Weights of a small GPT-style language model, trained from scratch on English Wikipedia: 1.73M parameters.
Each number is 50 + 10 x the weight over its row's rms, rounded and kept within 0 to 99. Layers, rows and columns count from 0. The size before them is the row's rms in percent of the matrix's.

# layer 4 attention value, 96x64, rms 0.44, rows 18-40, columns 0-63
117:55 47 54 63 25 39 38 69 29 41 45 64 50 49 46 45 55 42 51 39 41 68 37 53 40 41 58 38 59 40 53 71 58 42 59 69 42 46 55 59 53 54 45 41 40 54 35 46 44 60 49 56 69 36 53 56 46 64 48 51 55 40 52 43
105:59 58 58 67 43 50 56 47 51 70 47 46 68 58 50 46 40 46 57 49 40 34 44 32 45 59 40 64 65 29 42 56 35 69 59 50 45 50 45 49 57 41 64 47 31 43 42 44 52 43 64 42 52 68 46 39 62 51 61 39 55 51 62 59
121:47 46 58 37 45 45 48 45 31 33 43 62 44 40 49 47 67 57 39 58 61 52 49 69 67 48 58 46 55 52 60 65 56 24 62 48 44 39 43 53 56 64 45 58 57 62 50 50 46 60 43 47 52 48 75 60 56 34 45 64 53 52 47 33
129:59 54 45 41 45 53 44 47 71 54 54 30 57 54 50 53 51 44 64 70 51 38 54 60 44 43 47 51 55 48 50 53 50 36 41 44 42 58 55 46 38 33 55 50 72 63 70 55 78 58 41 53 58 44 48 48 38 44 58 56 47 52 28 32
117:60 69 51 53 52 63 48 81 55 58 42 59 57 49 43 34 36 37 47 39 39 56 58 43 33 41 58 36 57 38 32 64 57 41 35 56 47 51 66 54 41 46 41 38 48 56 60 39 48 51 56 59 58 38 39 48 39 54 55 43 44 38 48 44
115:65 55 55 59 42 57 57 59 58 65 51 40 62 56 55 57 40 34 61 36 43 51 66 35 37 39 54 53 55 43 36 54 45 70 52 50 37 67 52 59 44 40 43 32 32 48 33 43 56 40 55 54 72 46 55 57 47 57 63 39 48 49 59 52
114:56 59 58 37 53 33 53 46 50 43 49 51 66 70 60 36 38 48 49 63 75 44 34 57 52 44 29 47 35 48 67 49 65 41 45 74 41 46 47 58 44 50 67 49 45 47 55 42 37 60 52 49 55 48 46 56 51 32 50 55 51 52 36 45
124:43 60 54 52 55 20 30 44 49 47 55 57 32 50 55 46 46 58 57 70 54 62 30 58 56 47 40 53 51 32 52 67 47 59 40 54 44 34 59 39 49 49 62 46 60 42 53 49 49 61 50 57 38 42 41 35 59 51 34 59 51 67 40 42
120:58 50 71 63 53 44 46 51 62 51 60 54 30 39 53 46 55 52 49 42 59 66 66 39 42 52 39 30 43 44 41 61 49 70 51 40 37 55 63 40 48 40 41 42 52 44 32 41 45 52 52 62 57 50 52 45 43 64 53 47 66 67 45 28
110:57 52 55 61 52 39 56 50 63 45 47 44 43 43 45 45 54 48 47 57 55 35 40 45 63 42 36 59 74 30 34 62 42 68 61 38 35 52 41 40 65 40 41 52 37 37 48 36 37 41 60 43 61 54 51 46 62 51 46 29 62 47 43 49
109:38 43 35 57 45 51 47 49 59 35 53 57 29 46 47 58 66 63 47 31 43 49 62 64 45 62 65 35 51 71 44 43 47 52 51 49 74 54 49 42 50 56 43 61 69 47 55 55 57 38 47 56 32 53 42 55 43 67 44 43 61 49 54 38
156:54 58 49 44 43 61 63 42 42 57 35 54 58 59 51 57 38 38 45 66 58 45 38 35 55 27 30 46 64 46 53 39 41 45 51 50 40 55 50 48 57 49 40 59 37 48 51 41 36 53 72 35 47 59 53 69 63 55 53 34 42 32 45 55
110:57 40 52 32 69 40 57 53 34 55 43 56 60 35 39 42 52 55 37 53 48 38 60 64 56 51 53 68 61 42 46 49 52 32 48 41 28 47 27 50 55 53 51 45 29 60 55 51 48 43 56 48 49 30 57 36 50 44 35 46 51 43 64 51
108:53 37 45 49 44 42 46 41 64 40 51 50 43 57 39 54 74 71 55 33 65 47 53 54 58 63 39 48 68 54 57 58 36 36 55 64 67 64 48 42 48 49 58 59 30 48 45 51 45 51 36 40 58 46 58 61 45 43 56 32 62 53 43 38
085:42 44 61 61 54 55 54 65 45 40 50 44 40 45 53 52 38 58 47 36 45 70 48 62 49 40 51 56 39 48 77 67 67 44 50 47 38 39 46 52 56 51 54 41 47 47 43 38 61 52 65 50 56 74 65 46 71 54 52 58 51 58 55 29
095:43 53 40 45 45 52 63 37 67 54 49 57 56 48 50 45 47 44 43 57 54 43 52 30 55 48 42 54 62 51 26 42 48 55 57 56 65 46 68 46 36 54 61 56 52 40 77 38 48 55 47 37 62 23 50 43 32 45 46 43 63 40 60 49
114:57 50 50 63 56 45 48 53 32 57 53 50 56 53 60 69 64 66 59 46 37 55 48 51 51 55 52 36 42 50 72 47 48 47 30 45 43 65 40 56 55 42 52 43 46 41 37 57 45 43 48 74 44 68 36 63 61 55 43 63 37 58 30 53
070:52 55 50 36 52 46 42 40 40 57 57 57 50 42 34 61 52 46 63 46 52 36 35 68 35 59 59 43 39 54 51 73 51 46 37 50 58 62 46 49 71 50 51 53 52 59 48 51 45 39 55 36 39 44 47 48 41 59 65 85 45 42 58 53
124:66 56 52 56 62 49 66 45 31 47 53 58 51 60 64 63 66 61 65 52 42 53 51 39 41 52 48 50 63 53 61 33 38 49 33 51 48 67 53 52 53 31 54 41 57 42 49 57 34 46 48 60 45 61 26 62 44 46 47 44 36 45 37 61
081:44 44 68 54 56 55 42 57 40 44 63 42 35 56 67 49 53 26 62 36 69 43 55 50 65 57 44 49 67 56 60 53 30 47 57 35 47 51 44 55 46 56 49 58 56 50 42 70 61 69 52 46 44 40 46 66 47 58 46 43 42 39 63 51
083:38 46 54 45 47 51 54 52 62 46 42 56 64 64 60 25 48 38 37 54 52 67 54 31 66 45 45 64 63 53 31 44 64 50 55 58 45 39 54 49 39 52 57 56 47 47 60 40 46 64 47 50 60 34 45 62 42 38 51 29 60 45 62 61
106:66 57 41 46 45 45 63 50 53 45 41 54 50 48 33 54 48 69 38 71 34 56 39 57 30 42 47 55 50 40 49 31 57 58 51 52 46 44 60 36 57 38 50 38 40 51 40 50 43 38 40 52 49 70 60 34 59 39 53 47 45 57 26 56
082:60 58 57 41 44 50 36 31 48 60 50 46 48 42 40 60 45 50 55 37 60 43 38 67 45 65 61 48 30 56 56 75 41 44 38 38 63 46 39 61 54 57 46 51 49 59 57 58 50 39 53 40 44 39 60 59 54 47 60 75 42 55 68 52
# layer 4 attention output (transposed), 96x64, rms 0.428, rows 18-39, columns 0-63
123:51 38 44 61 50 60 45 35 57 55 61 52 70 45 44 47 67 40 63 59 54 44 63 53 49 59 45 50 44 30 47 56 36 20 62 54 65 48 51 60 64 62 48 34 52 55 31 51 31 53 41 37 53 45 39 57 52 52 51 46 44 45 53 39
118:43 53 58 44 49 46 43 59 37 49 48 63 62 43 56 51 21 45 54 27 64 55 45 27 52 35 51 58 58 43 54 51 62 51 50 54 37 45 55 44 58 31 66 59 37 47 50 48 58 39 65 64 42 52 49 32 62 52 54 37 52 63 60 54
125:69 35 49 49 60 65 54 38 52 53 55 44 46 55 44 61 67 60 49 79 46 38 59 62 42 63 38 48 56 45 53 58 35 28 59 36 52 40 52 55 37 61 33 50 55 57 42 49 44 66 37 44 52 46 52 57 51 47 52 71 45 46 52 42
120:58 46 41 43 45 46 54 44 65 39 53 46 45 33 42 48 73 56 57 41 48 41 60 42 32 41 45 41 42 68 53 61 38 45 41 50 63 50 55 63 44 52 58 55 59 35 63 46 69 58 60 44 69 50 57 36 42 49 46 51 33 69 37 38
128:43 59 59 59 55 52 55 50 59 56 59 53 55 27 33 29 64 45 64 41 62 55 56 53 51 54 52 49 42 50 46 61 55 24 56 51 65 54 52 59 63 62 63 29 46 33 53 45 46 48 55 54 63 51 36 36 33 51 55 37 46 44 53 40
119:49 55 56 46 48 48 51 44 55 57 62 57 67 25 51 58 40 29 54 15 70 65 54 49 55 37 65 45 41 40 50 45 66 50 54 64 54 58 56 52 67 51 60 50 43 34 55 40 49 46 49 53 58 49 43 51 51 57 60 34 53 50 55 54
123:52 33 47 53 50 64 69 37 54 40 43 50 71 71 44 46 61 73 48 53 50 46 53 46 47 28 36 56 42 56 64 52 48 44 50 42 55 44 53 63 29 42 60 39 47 38 52 60 48 59 66 40 39 57 59 49 53 41 39 57 52 37 45 58
124:35 49 38 45 60 42 48 58 45 35 47 43 51 61 45 35 56 60 58 61 51 41 47 41 35 57 40 55 43 34 59 60 34 55 36 43 42 30 49 43 61 39 46 39 45 38 38 62 58 52 60 46 31 50 56 47 69 51 32 58 46 67 39 42
133:56 56 58 45 61 38 43 26 41 43 53 53 54 40 39 46 52 41 48 30 70 60 52 53 50 63 59 54 37 39 43 46 46 63 46 62 44 46 67 37 63 54 46 49 41 31 43 59 46 59 49 41 42 46 53 65 55 64 44 34 66 46 30 44
110:49 30 43 44 60 45 42 46 38 37 41 47 55 47 54 55 39 50 45 44 77 57 42 42 44 45 58 59 52 32 43 53 55 57 54 39 42 45 71 35 63 38 57 58 36 36 44 44 66 49 63 68 47 43 53 45 69 58 57 41 46 47 58 36
111:55 62 53 55 48 42 32 49 52 38 44 45 30 67 53 53 58 46 48 57 29 48 47 62 53 75 54 46 56 55 29 42 44 61 52 57 55 61 43 27 51 55 44 63 58 64 48 57 49 46 38 48 60 49 51 77 37 52 46 37 58 49 43 45
143:60 54 50 58 49 51 63 56 35 45 21 49 60 61 58 55 37 47 45 53 59 54 52 26 57 22 63 47 44 53 60 54 52 44 53 33 53 52 70 49 49 51 52 56 47 49 52 46 50 60 57 61 63 49 42 42 55 59 71 42 49 30 57 40
116:62 36 38 47 52 58 62 69 48 48 65 48 39 31 50 48 53 59 46 62 58 39 60 69 40 50 50 59 55 40 53 61 47 40 54 30 45 50 46 58 52 55 43 51 48 41 46 35 60 41 48 61 39 50 52 34 46 56 50 69 33 41 77 48
109:69 21 44 39 46 62 39 43 55 27 60 47 49 70 43 57 52 55 43 55 55 52 63 41 51 56 36 61 45 57 38 47 37 47 50 49 51 56 63 25 38 53 56 62 42 69 50 55 59 61 48 47 53 47 54 63 57 48 61 44 53 41 56 49
084:47 46 37 33 52 52 41 42 48 60 72 36 46 58 52 55 64 53 41 41 61 62 45 57 62 60 53 44 41 44 41 41 63 65 53 51 41 44 48 54 39 59 49 47 37 75 49 50 47 47 34 39 50 37 61 70 37 52 61 64 47 27 47 48
108:56 48 57 68 48 42 43 72 46 57 45 64 51 40 48 48 32 60 46 54 47 38 53 55 40 56 60 49 47 44 64 52 52 42 57 45 40 42 49 46 59 32 41 51 58 29 45 52 42 57 68 64 29 74 53 43 60 60 46 42 46 67 37 42
119:40 60 38 39 57 56 56 46 44 46 40 31 45 49 47 53 71 38 70 60 54 63 46 46 61 56 41 48 57 50 33 51 42 72 42 53 55 54 51 49 52 66 62 49 49 58 53 39 66 45 40 43 72 39 43 58 50 48 52 51 56 28 67 64
086:59 37 37 47 30 47 52 71 52 50 35 46 51 57 45 49 60 60 53 44 44 44 50 47 56 51 35 36 38 72 37 37 53 50 41 51 60 48 50 47 39 62 46 65 63 52 56 51 55 67 43 44 67 58 53 61 60 47 68 34 53 63 30 48
121:34 59 44 55 65 57 62 32 36 47 37 41 46 45 43 49 70 40 65 67 52 54 45 44 56 51 45 43 56 46 44 58 38 69 39 47 45 55 53 42 56 52 55 50 41 52 54 39 62 50 45 54 58 48 35 38 65 46 35 47 70 42 75 61
093:56 60 57 55 48 52 61 09 47 37 40 59 60 66 51 42 56 36 46 47 63 51 45 40 43 32 42 50 61 51 73 57 47 44 62 54 49 59 50 44 44 51 48 44 53 54 62 60 48 39 54 52 58 40 44 55 44 37 49 49 48 37 70 62
110:55 48 69 61 60 42 49 36 41 58 61 66 53 48 50 45 34 55 36 56 56 48 50 56 44 40 63 64 55 48 77 62 48 42 62 44 49 45 38 52 47 34 35 34 36 38 48 47 33 48 60 55 31 56 57 42 49 62 37 47 42 53 59 48
106:35 49 36 42 62 61 48 81 52 63 70 37 44 28 53 58 48 55 58 50 39 48 57 60 54 67 60 53 40 37 31 49 50 56 35 48 50 51 58 63 56 50 60 53 40 51 36 45 60 53 45 50 48 48 47 31 53 54 46 61 57 58 40 39
# layer 4 attention query, 96x64, rms 0.416, rows 32-63, columns 0-63
090:46 52 62 59 45 48 52 52 55 45 60 50 48 53 66 42 44 42 37 43 49 47 48 58 56 35 47 48 47 60 58 62 43 44 40 37 66 49 50 56 39 45 28 62 45 61 45 54 52 39 43 78 54 35 46 76 41 57 38 63 47 43 76 49
104:48 59 49 49 34 42 33 45 64 35 52 54 52 77 57 48 47 38 37 59 62 56 56 47 58 45 40 44 40 42 44 59 47 41 43 51 66 41 59 60 61 28 56 59 59 53 50 67 67 40 45 58 57 44 43 69 57 46 58 55 51 44 68 57
097:55 51 43 55 44 51 48 51 58 67 43 54 53 55 60 56 88 48 43 37 37 59 42 59 49 60 47 55 44 46 49 58 50 39 50 79 56 55 46 57 44 52 57 46 64 50 45 53 51 51 44 34 48 58 22 61 45 38 62 49 43 60 42 61
086:57 56 47 50 50 54 59 35 51 41 47 51 61 58 47 41 68 48 49 54 54 63 49 46 50 51 38 61 53 47 46 73 63 41 53 67 47 51 49 72 48 52 42 39 54 54 39 46 46 40 32 33 59 68 38 55 43 41 59 46 42 22 69 54
083:41 44 39 44 53 64 46 63 37 53 47 31 51 58 49 58 47 52 75 60 48 47 49 56 40 38 52 45 42 60 48 40 49 53 31 44 59 52 62 33 65 55 53 62 57 47 58 51 48 60 59 44 59 52 57 65 56 61 57 38 60 72 24 41
108:54 30 50 34 30 57 48 64 52 47 42 41 57 55 51 50 60 49 49 59 40 52 57 48 42 53 36 52 45 61 25 37 51 57 41 56 49 48 64 42 54 53 58 64 68 45 59 55 51 67 50 54 64 46 44 73 53 53 72 35 64 61 45 53
079:52 44 57 44 43 55 59 51 67 54 29 63 57 40 53 40 51 38 26 46 52 51 48 50 51 52 47 67 48 37 46 52 56 37 63 49 51 44 30 78 42 58 47 44 53 40 40 52 53 41 64 62 41 52 42 54 48 53 50 63 31 51 74 52
115:45 40 46 39 48 56 43 68 58 54 54 30 64 45 50 63 59 59 54 48 32 45 55 53 55 62 48 48 39 50 19 37 70 48 37 62 55 45 59 44 50 47 66 65 50 49 50 48 54 62 43 40 68 57 50 63 59 48 61 53 62 57 38 42
097:62 59 41 36 53 49 51 41 57 35 35 64 43 42 46 32 47 39 40 42 54 68 54 45 38 59 61 65 53 34 47 57 58 34 75 57 49 44 50 48 36 41 36 40 44 31 40 58 47 37 53 47 44 67 41 46 54 56 50 51 45 46 67 46
120:43 41 55 52 34 60 41 54 57 59 54 46 58 37 43 64 46 72 62 47 36 43 46 61 34 81 43 53 50 55 46 57 56 44 57 61 60 43 34 47 67 51 42 61 63 66 54 37 53 44 49 31 55 48 54 44 49 57 48 51 49 57 30 50
111:53 51 67 52 54 47 43 34 62 53 31 63 43 41 29 47 58 67 48 35 65 47 65 49 34 70 37 33 46 49 54 60 64 57 62 50 38 51 36 43 68 39 53 44 53 66 47 37 61 46 51 55 61 49 40 46 53 53 48 47 51 45 50 51
100:52 64 41 54 41 56 63 34 43 41 39 63 49 48 39 54 41 61 54 39 58 59 47 39 45 57 45 45 54 52 61 63 49 53 72 59 29 51 45 29 47 46 39 34 55 47 51 46 66 47 68 61 66 65 39 30 52 47 53 44 57 51 63 51
091:50 50 62 45 48 48 34 56 63 64 23 63 39 56 44 50 61 57 46 51 39 29 52 67 49 57 48 49 47 55 55 46 58 64 31 46 53 47 34 63 61 61 52 54 56 70 50 39 54 48 51 54 49 44 38 75 54 42 51 49 46 39 32 56
118:43 55 54 60 40 40 41 40 58 46 37 59 36 66 49 60 52 57 37 46 41 50 44 44 54 47 39 32 50 54 59 54 63 68 46 62 40 53 45 52 52 62 53 46 54 62 45 51 55 60 44 78 58 48 31 71 50 31 56 43 49 32 40 63
105:58 53 59 48 53 58 45 66 62 70 43 57 54 40 28 39 49 57 46 59 53 36 60 66 43 54 54 59 44 43 49 43 39 52 35 33 63 51 44 73 59 51 35 54 53 56 45 34 53 33 70 58 49 55 50 36 40 59 42 52 36 52 44 43
120:61 52 40 46 53 59 48 53 51 47 54 40 56 36 42 43 62 53 53 38 52 51 62 46 35 55 42 51 53 53 27 59 40 46 70 63 47 53 73 36 63 39 47 55 53 56 53 43 58 47 46 36 62 49 48 24 46 44 44 46 46 78 39 41
094:57 49 46 52 55 47 41 47 64 35 68 68 50 52 46 47 48 38 37 42 63 48 59 50 52 43 40 50 29 42 46 62 41 33 41 45 69 45 55 67 65 41 48 65 57 50 44 56 54 23 56 34 55 43 47 43 52 59 51 39 36 50 63 42
079:60 47 58 39 65 59 34 62 54 39 58 56 36 34 46 56 21 51 46 48 65 44 51 54 46 59 49 49 59 34 52 36 43 41 34 43 43 42 56 45 63 63 40 56 47 49 63 51 66 31 63 55 50 40 63 48 58 63 58 50 62 60 47 46
093:48 32 49 49 38 44 40 54 64 31 46 50 61 65 64 53 62 38 45 48 45 63 50 43 58 34 41 51 27 48 31 46 59 46 44 42 39 36 69 39 43 47 59 51 56 50 44 66 60 54 46 47 51 43 48 73 44 57 63 46 51 40 64 42
090:48 29 49 46 33 58 40 69 62 53 28 44 55 56 61 52 60 43 34 47 54 46 54 47 63 39 43 48 45 49 30 55 65 51 61 41 43 44 56 46 45 64 56 57 56 47 49 55 56 53 60 59 55 47 53 75 51 42 73 37 58 54 38 42
070:38 59 60 58 58 41 49 40 38 49 68 62 41 59 40 71 51 61 72 52 65 45 50 47 34 56 51 54 42 56 66 55 38 67 45 50 59 67 49 60 76 52 41 36 54 48 44 39 45 51 56 46 56 48 35 42 46 55 55 40 58 41 43 55
079:40 54 41 45 70 52 48 52 33 49 75 36 36 42 51 61 29 53 62 49 37 47 56 46 50 50 59 44 56 55 35 33 41 63 45 54 43 48 61 41 56 51 50 49 29 56 49 45 58 55 43 38 46 53 57 41 69 44 24 58 59 49 48 59
103:48 41 40 48 34 55 53 66 62 54 39 34 55 45 54 51 59 53 55 54 44 47 55 37 62 52 37 49 47 62 21 31 61 52 45 54 60 47 63 50 41 47 66 68 58 44 56 41 53 62 56 57 67 48 56 69 55 38 68 46 57 58 43 39
107:44 47 60 63 68 40 36 43 42 57 80 46 41 38 39 60 35 59 55 59 44 58 55 51 40 52 53 52 48 39 59 57 46 57 32 51 54 52 52 49 60 39 47 51 38 60 55 42 48 43 46 58 29 39 52 31 43 64 28 57 45 51 38 41
116:43 46 44 54 40 60 44 57 73 53 49 37 59 49 48 60 57 60 60 44 40 50 52 43 68 55 43 43 34 49 28 32 64 54 32 56 65 49 65 59 46 49 57 57 55 64 47 43 54 61 39 60 70 47 56 68 49 42 66 43 47 43 41 46
120:36 33 47 47 56 47 48 59 52 47 56 33 40 31 57 58 44 47 49 54 24 40 44 51 55 51 53 53 40 35 27 42 49 55 35 46 55 44 55 47 45 60 55 70 37 34 48 40 59 57 52 67 44 49 47 54 50 53 49 65 71 65 56 38
105:50 65 46 57 47 58 42 64 57 32 68 37 40 31 64 41 50 52 63 56 40 44 57 38 53 58 46 54 61 47 41 58 49 45 55 51 57 43 51 31 52 35 34 75 43 50 45 46 56 51 57 49 32 41 61 45 57 46 25 56 53 59 51 43
130:57 50 58 44 56 58 47 64 46 56 67 41 56 30 40 54 44 62 52 49 48 52 59 61 43 60 66 72 50 38 43 41 60 44 53 57 52 36 41 49 60 31 55 46 48 41 57 41 40 37 52 32 34 52 67 46 36 72 39 52 33 54 52 51
123:48 60 30 57 41 63 50 40 50 46 37 56 55 50 48 55 59 53 63 57 45 40 45 53 55 50 36 47 42 54 33 45 35 54 52 54 46 62 55 54 53 62 34 60 48 71 35 56 64 56 58 57 69 51 30 34 64 31 51 53 45 59 32 40
098:58 36 52 42 48 52 45 77 48 58 50 33 59 53 61 50 70 42 44 51 33 39 48 59 49 42 52 57 40 56 32 36 51 50 33 52 59 47 54 64 60 63 57 69 56 51 53 52 39 61 37 29 51 41 53 62 49 49 58 53 45 60 32 46
110:52 31 50 53 42 53 57 64 54 58 33 61 56 34 53 47 39 52 54 54 53 30 48 61 39 69 54 49 61 55 57 60 38 52 54 40 56 60 46 36 57 64 43 47 68 33 62 44 51 48 63 50 45 39 60 27 39 55 54 49 66 68 51 45
119:54 71 41 52 50 38 36 54 50 47 43 62 38 41 47 60 50 64 55 45 43 29 41 65 57 74 70 52 48 47 55 51 51 60 61 51 38 47 36 23 59 52 41 33 53 40 35 46 57 42 54 55 41 52 43 64 49 43 46 48 45 47 36 57
# layer 4 attention key, 96x64, rms 0.364, rows 32-63, columns 0-63
109:37 42 51 41 50 50 39 53 53 45 54 35 20 58 72 50 30 47 47 46 46 48 51 46 58 37 49 56 41 47 61 41 44 62 61 60 38 44 45 46 53 32 57 46 70 50 52 47 47 72 47 44 36 58 49 56 40 50 71 49 47 43 37 63
113:61 63 50 60 66 48 47 56 51 42 59 42 64 45 38 44 62 57 52 55 28 55 55 60 58 51 54 52 56 65 37 46 53 39 37 57 55 62 42 42 50 79 49 52 39 43 60 51 50 67 41 56 57 44 44 54 40 57 28 64 35 43 42 34
086:57 45 38 55 63 53 62 39 46 33 40 54 50 56 44 62 24 54 56 59 49 44 62 47 48 56 35 43 49 63 44 24 53 49 39 40 43 47 52 44 48 64 31 31 48 62 65 47 49 50 47 49 52 28 62 48 37 51 44 60 52 44 33 47
091:45 43 35 30 43 37 56 56 52 67 44 38 62 66 38 47 65 55 45 62 61 56 36 50 57 39 46 40 64 68 35 59 54 61 34 52 63 53 52 40 50 65 59 45 57 40 60 47 52 54 50 43 61 50 52 56 54 54 59 61 51 30 57 66
106:43 42 55 55 60 62 44 35 47 29 68 62 47 36 54 46 27 45 35 40 56 55 42 56 45 56 68 40 61 48 54 51 53 45 58 44 42 55 43 60 45 48 50 42 30 68 39 45 53 40 51 52 32 38 56 44 47 46 32 57 48 61 62 33
095:58 53 36 62 58 43 53 68 60 36 47 50 27 43 55 36 47 36 52 40 61 55 53 36 55 34 56 37 54 58 34 70 52 49 78 60 60 53 50 35 56 48 60 42 48 38 57 64 53 59 39 58 52 58 35 50 52 53 50 50 44 63 48 52
089:49 46 28 52 43 47 39 40 49 50 43 36 36 52 59 60 39 48 38 38 44 52 46 40 69 63 44 45 44 36 34 48 66 61 54 42 64 51 44 31 49 53 42 45 53 44 31 55 59 49 50 45 50 57 22 52 46 52 71 57 41 57 48 36
110:47 39 64 43 53 52 63 49 62 42 49 54 60 27 51 48 67 33 58 39 61 56 46 55 37 36 62 49 49 67 45 32 50 44 35 62 45 47 32 44 46 62 62 65 36 57 61 49 48 61 53 52 47 47 70 59 59 65 52 60 60 50 48 45
103:63 43 36 42 28 55 38 40 46 34 53 46 49 57 57 53 44 52 43 47 43 47 46 45 65 62 40 48 48 34 40 47 55 48 53 46 59 49 45 45 48 72 37 61 46 40 31 48 47 56 63 57 51 65 33 56 36 53 77 51 54 45 51 27
104:48 46 62 60 68 47 59 58 59 63 63 52 52 45 60 33 60 59 48 63 46 64 65 54 56 59 66 40 55 42 38 42 58 48 56 61 57 58 38 48 44 50 69 50 49 64 55 40 57 41 27 46 44 42 58 54 63 76 36 52 50 60 55 41
105:51 43 59 69 37 58 50 59 48 54 62 25 70 47 56 49 46 65 56 55 39 57 66 48 53 65 39 58 55 56 30 48 70 31 53 41 50 53 44 56 48 54 26 48 40 57 40 52 56 62 43 43 51 50 48 48 45 57 50 49 62 50 30 50
085:51 41 66 60 36 59 53 36 56 45 65 40 64 66 54 51 42 70 51 50 50 52 55 64 61 61 38 61 35 43 51 45 49 58 49 54 62 44 66 63 53 78 44 41 46 65 33 47 54 38 60 56 51 56 50 60 43 49 56 32 51 49 39 46
083:56 55 41 50 69 49 50 73 45 49 46 41 53 33 57 50 51 45 37 52 45 56 57 35 31 44 63 44 66 46 47 45 67 38 59 49 41 61 37 43 43 34 41 49 51 57 51 48 42 76 38 40 50 30 46 42 62 57 52 68 57 57 52 55
100:67 62 47 39 64 41 47 60 49 49 53 38 49 47 48 44 66 63 54 52 49 45 54 45 52 45 52 64 58 46 36 48 64 61 55 76 46 64 55 53 48 46 45 26 61 55 57 49 37 67 61 36 51 32 36 53 35 38 33 41 44 44 50 59
103:54 37 41 50 56 63 53 61 45 54 62 44 43 50 58 58 37 40 34 51 41 68 64 48 41 39 52 28 62 51 60 52 50 45 60 38 32 50 48 46 29 58 38 43 50 44 42 51 51 56 38 49 34 49 43 45 76 59 68 50 52 55 34 59
113:51 36 53 53 30 47 46 60 50 38 49 68 44 59 48 51 41 60 54 51 39 56 53 61 70 53 46 37 47 27 47 60 34 44 48 39 41 47 55 80 49 51 62 59 50 43 49 50 55 47 56 45 60 55 46 58 38 54 38 46 45 38 24 37
095:48 64 56 45 67 41 45 52 59 39 55 49 48 49 30 45 57 49 43 47 40 57 34 53 52 62 65 49 52 57 39 52 43 49 56 72 61 73 45 52 56 61 65 37 42 48 65 38 45 69 56 53 38 56 42 40 37 50 34 41 36 50 44 37
072:57 56 46 48 60 49 45 60 41 53 34 55 59 57 50 48 81 48 55 63 54 52 29 43 47 45 61 56 63 52 45 55 53 44 43 48 69 68 56 43 57 42 55 64 38 53 61 50 49 46 58 67 55 44 37 45 60 36 51 56 45 64 78 44
098:52 59 50 53 69 53 41 58 47 62 39 45 53 40 48 43 66 44 46 53 36 55 32 46 41 53 64 61 53 61 23 52 51 44 39 52 65 45 48 30 56 46 52 65 40 44 67 48 53 62 60 45 53 55 36 53 61 59 51 55 23 57 58 52
091:63 58 52 46 53 54 46 51 61 73 44 33 47 53 57 56 72 54 50 32 57 45 56 38 48 58 51 56 40 51 48 49 65 62 56 49 54 56 51 18 48 44 50 68 70 38 51 52 48 56 44 49 59 57 39 64 50 58 59 42 30 38 53 44
110:34 50 56 56 58 58 48 57 44 43 62 53 54 43 53 38 46 53 64 76 53 58 39 53 41 55 56 49 64 51 53 60 32 46 62 64 35 56 56 71 49 64 47 41 39 49 66 44 36 41 61 69 38 53 57 47 49 44 26 57 55 53 45 51
087:35 48 73 52 44 60 71 54 46 35 59 57 58 45 52 45 51 39 52 55 63 57 52 65 50 42 46 40 65 59 58 52 44 39 46 47 36 46 44 74 44 56 61 53 53 63 64 57 41 51 38 60 57 40 65 53 44 36 51 56 67 41 51 72
081:51 50 37 53 50 54 56 58 49 14 45 48 36 39 55 58 49 36 50 41 60 47 38 40 48 45 24 33 61 57 58 42 42 49 63 56 52 52 53 44 47 53 38 47 48 46 41 71 43 68 62 64 51 45 35 42 57 48 61 47 57 49 57 63
089:34 48 68 49 64 57 44 60 50 62 65 41 51 52 67 52 56 55 62 51 42 62 56 59 51 48 59 47 64 55 65 62 48 53 52 46 34 58 48 64 37 48 73 50 51 48 62 45 56 42 38 43 39 44 67 34 49 46 32 46 51 62 31 63
095:46 54 63 44 58 49 55 60 66 42 54 50 65 24 45 47 48 47 69 44 58 55 60 49 38 44 28 52 45 60 54 42 37 47 34 61 45 72 56 58 37 64 48 52 46 54 73 51 42 56 50 52 48 51 50 55 58 49 48 29 70 48 43 51
107:43 55 47 36 55 45 45 54 52 29 43 32 32 66 53 40 77 30 55 52 72 64 54 55 50 46 58 61 48 53 47 61 60 44 60 56 53 54 46 49 42 47 52 40 60 25 60 55 68 49 40 53 45 58 33 51 53 48 59 47 42 50 50 53
128:69 46 34 49 48 59 54 79 46 47 57 46 49 51 52 57 47 53 56 60 52 54 64 59 58 46 47 37 44 27 43 61 36 43 62 55 56 42 54 62 58 53 58 55 63 41 40 61 47 45 40 63 58 32 31 41 56 32 49 43 56 33 58 45
110:50 48 63 35 70 61 41 55 47 67 59 59 56 47 69 60 29 58 53 39 35 54 62 63 61 43 47 36 56 57 53 56 29 42 44 42 51 60 47 52 39 54 67 73 51 55 38 50 50 41 39 53 34 64 49 51 55 51 56 61 49 50 57 52
112:34 50 60 59 29 50 63 40 57 34 56 52 46 47 55 41 56 53 41 71 49 61 46 54 52 50 55 53 47 34 61 48 72 52 58 43 30 47 48 64 25 69 41 46 49 49 56 42 53 45 46 38 47 42 45 47 66 64 50 52 62 56 33 50
093:53 51 42 38 61 40 56 59 54 52 38 73 36 33 46 49 61 28 44 47 55 56 55 44 38 42 71 37 62 57 42 50 51 44 52 52 40 52 34 42 43 28 61 55 51 39 64 47 50 59 37 40 52 41 49 46 62 60 39 70 43 50 52 49
123:51 36 38 53 57 55 52 57 55 43 56 55 38 63 51 53 44 49 37 44 57 48 56 41 51 71 35 32 48 35 50 42 49 50 68 56 62 29 53 58 51 43 51 50 42 58 35 52 64 50 36 48 57 38 43 43 71 56 62 46 31 72 44 63
114:69 54 40 35 53 50 39 67 49 54 67 57 61 64 58 46 47 64 45 60 54 40 54 59 54 44 54 48 55 41 54 51 39 46 57 72 47 58 55 63 47 65 60 63 58 56 18 55 38 61 46 53 49 43 30 49 47 41 54 47 44 43 66 52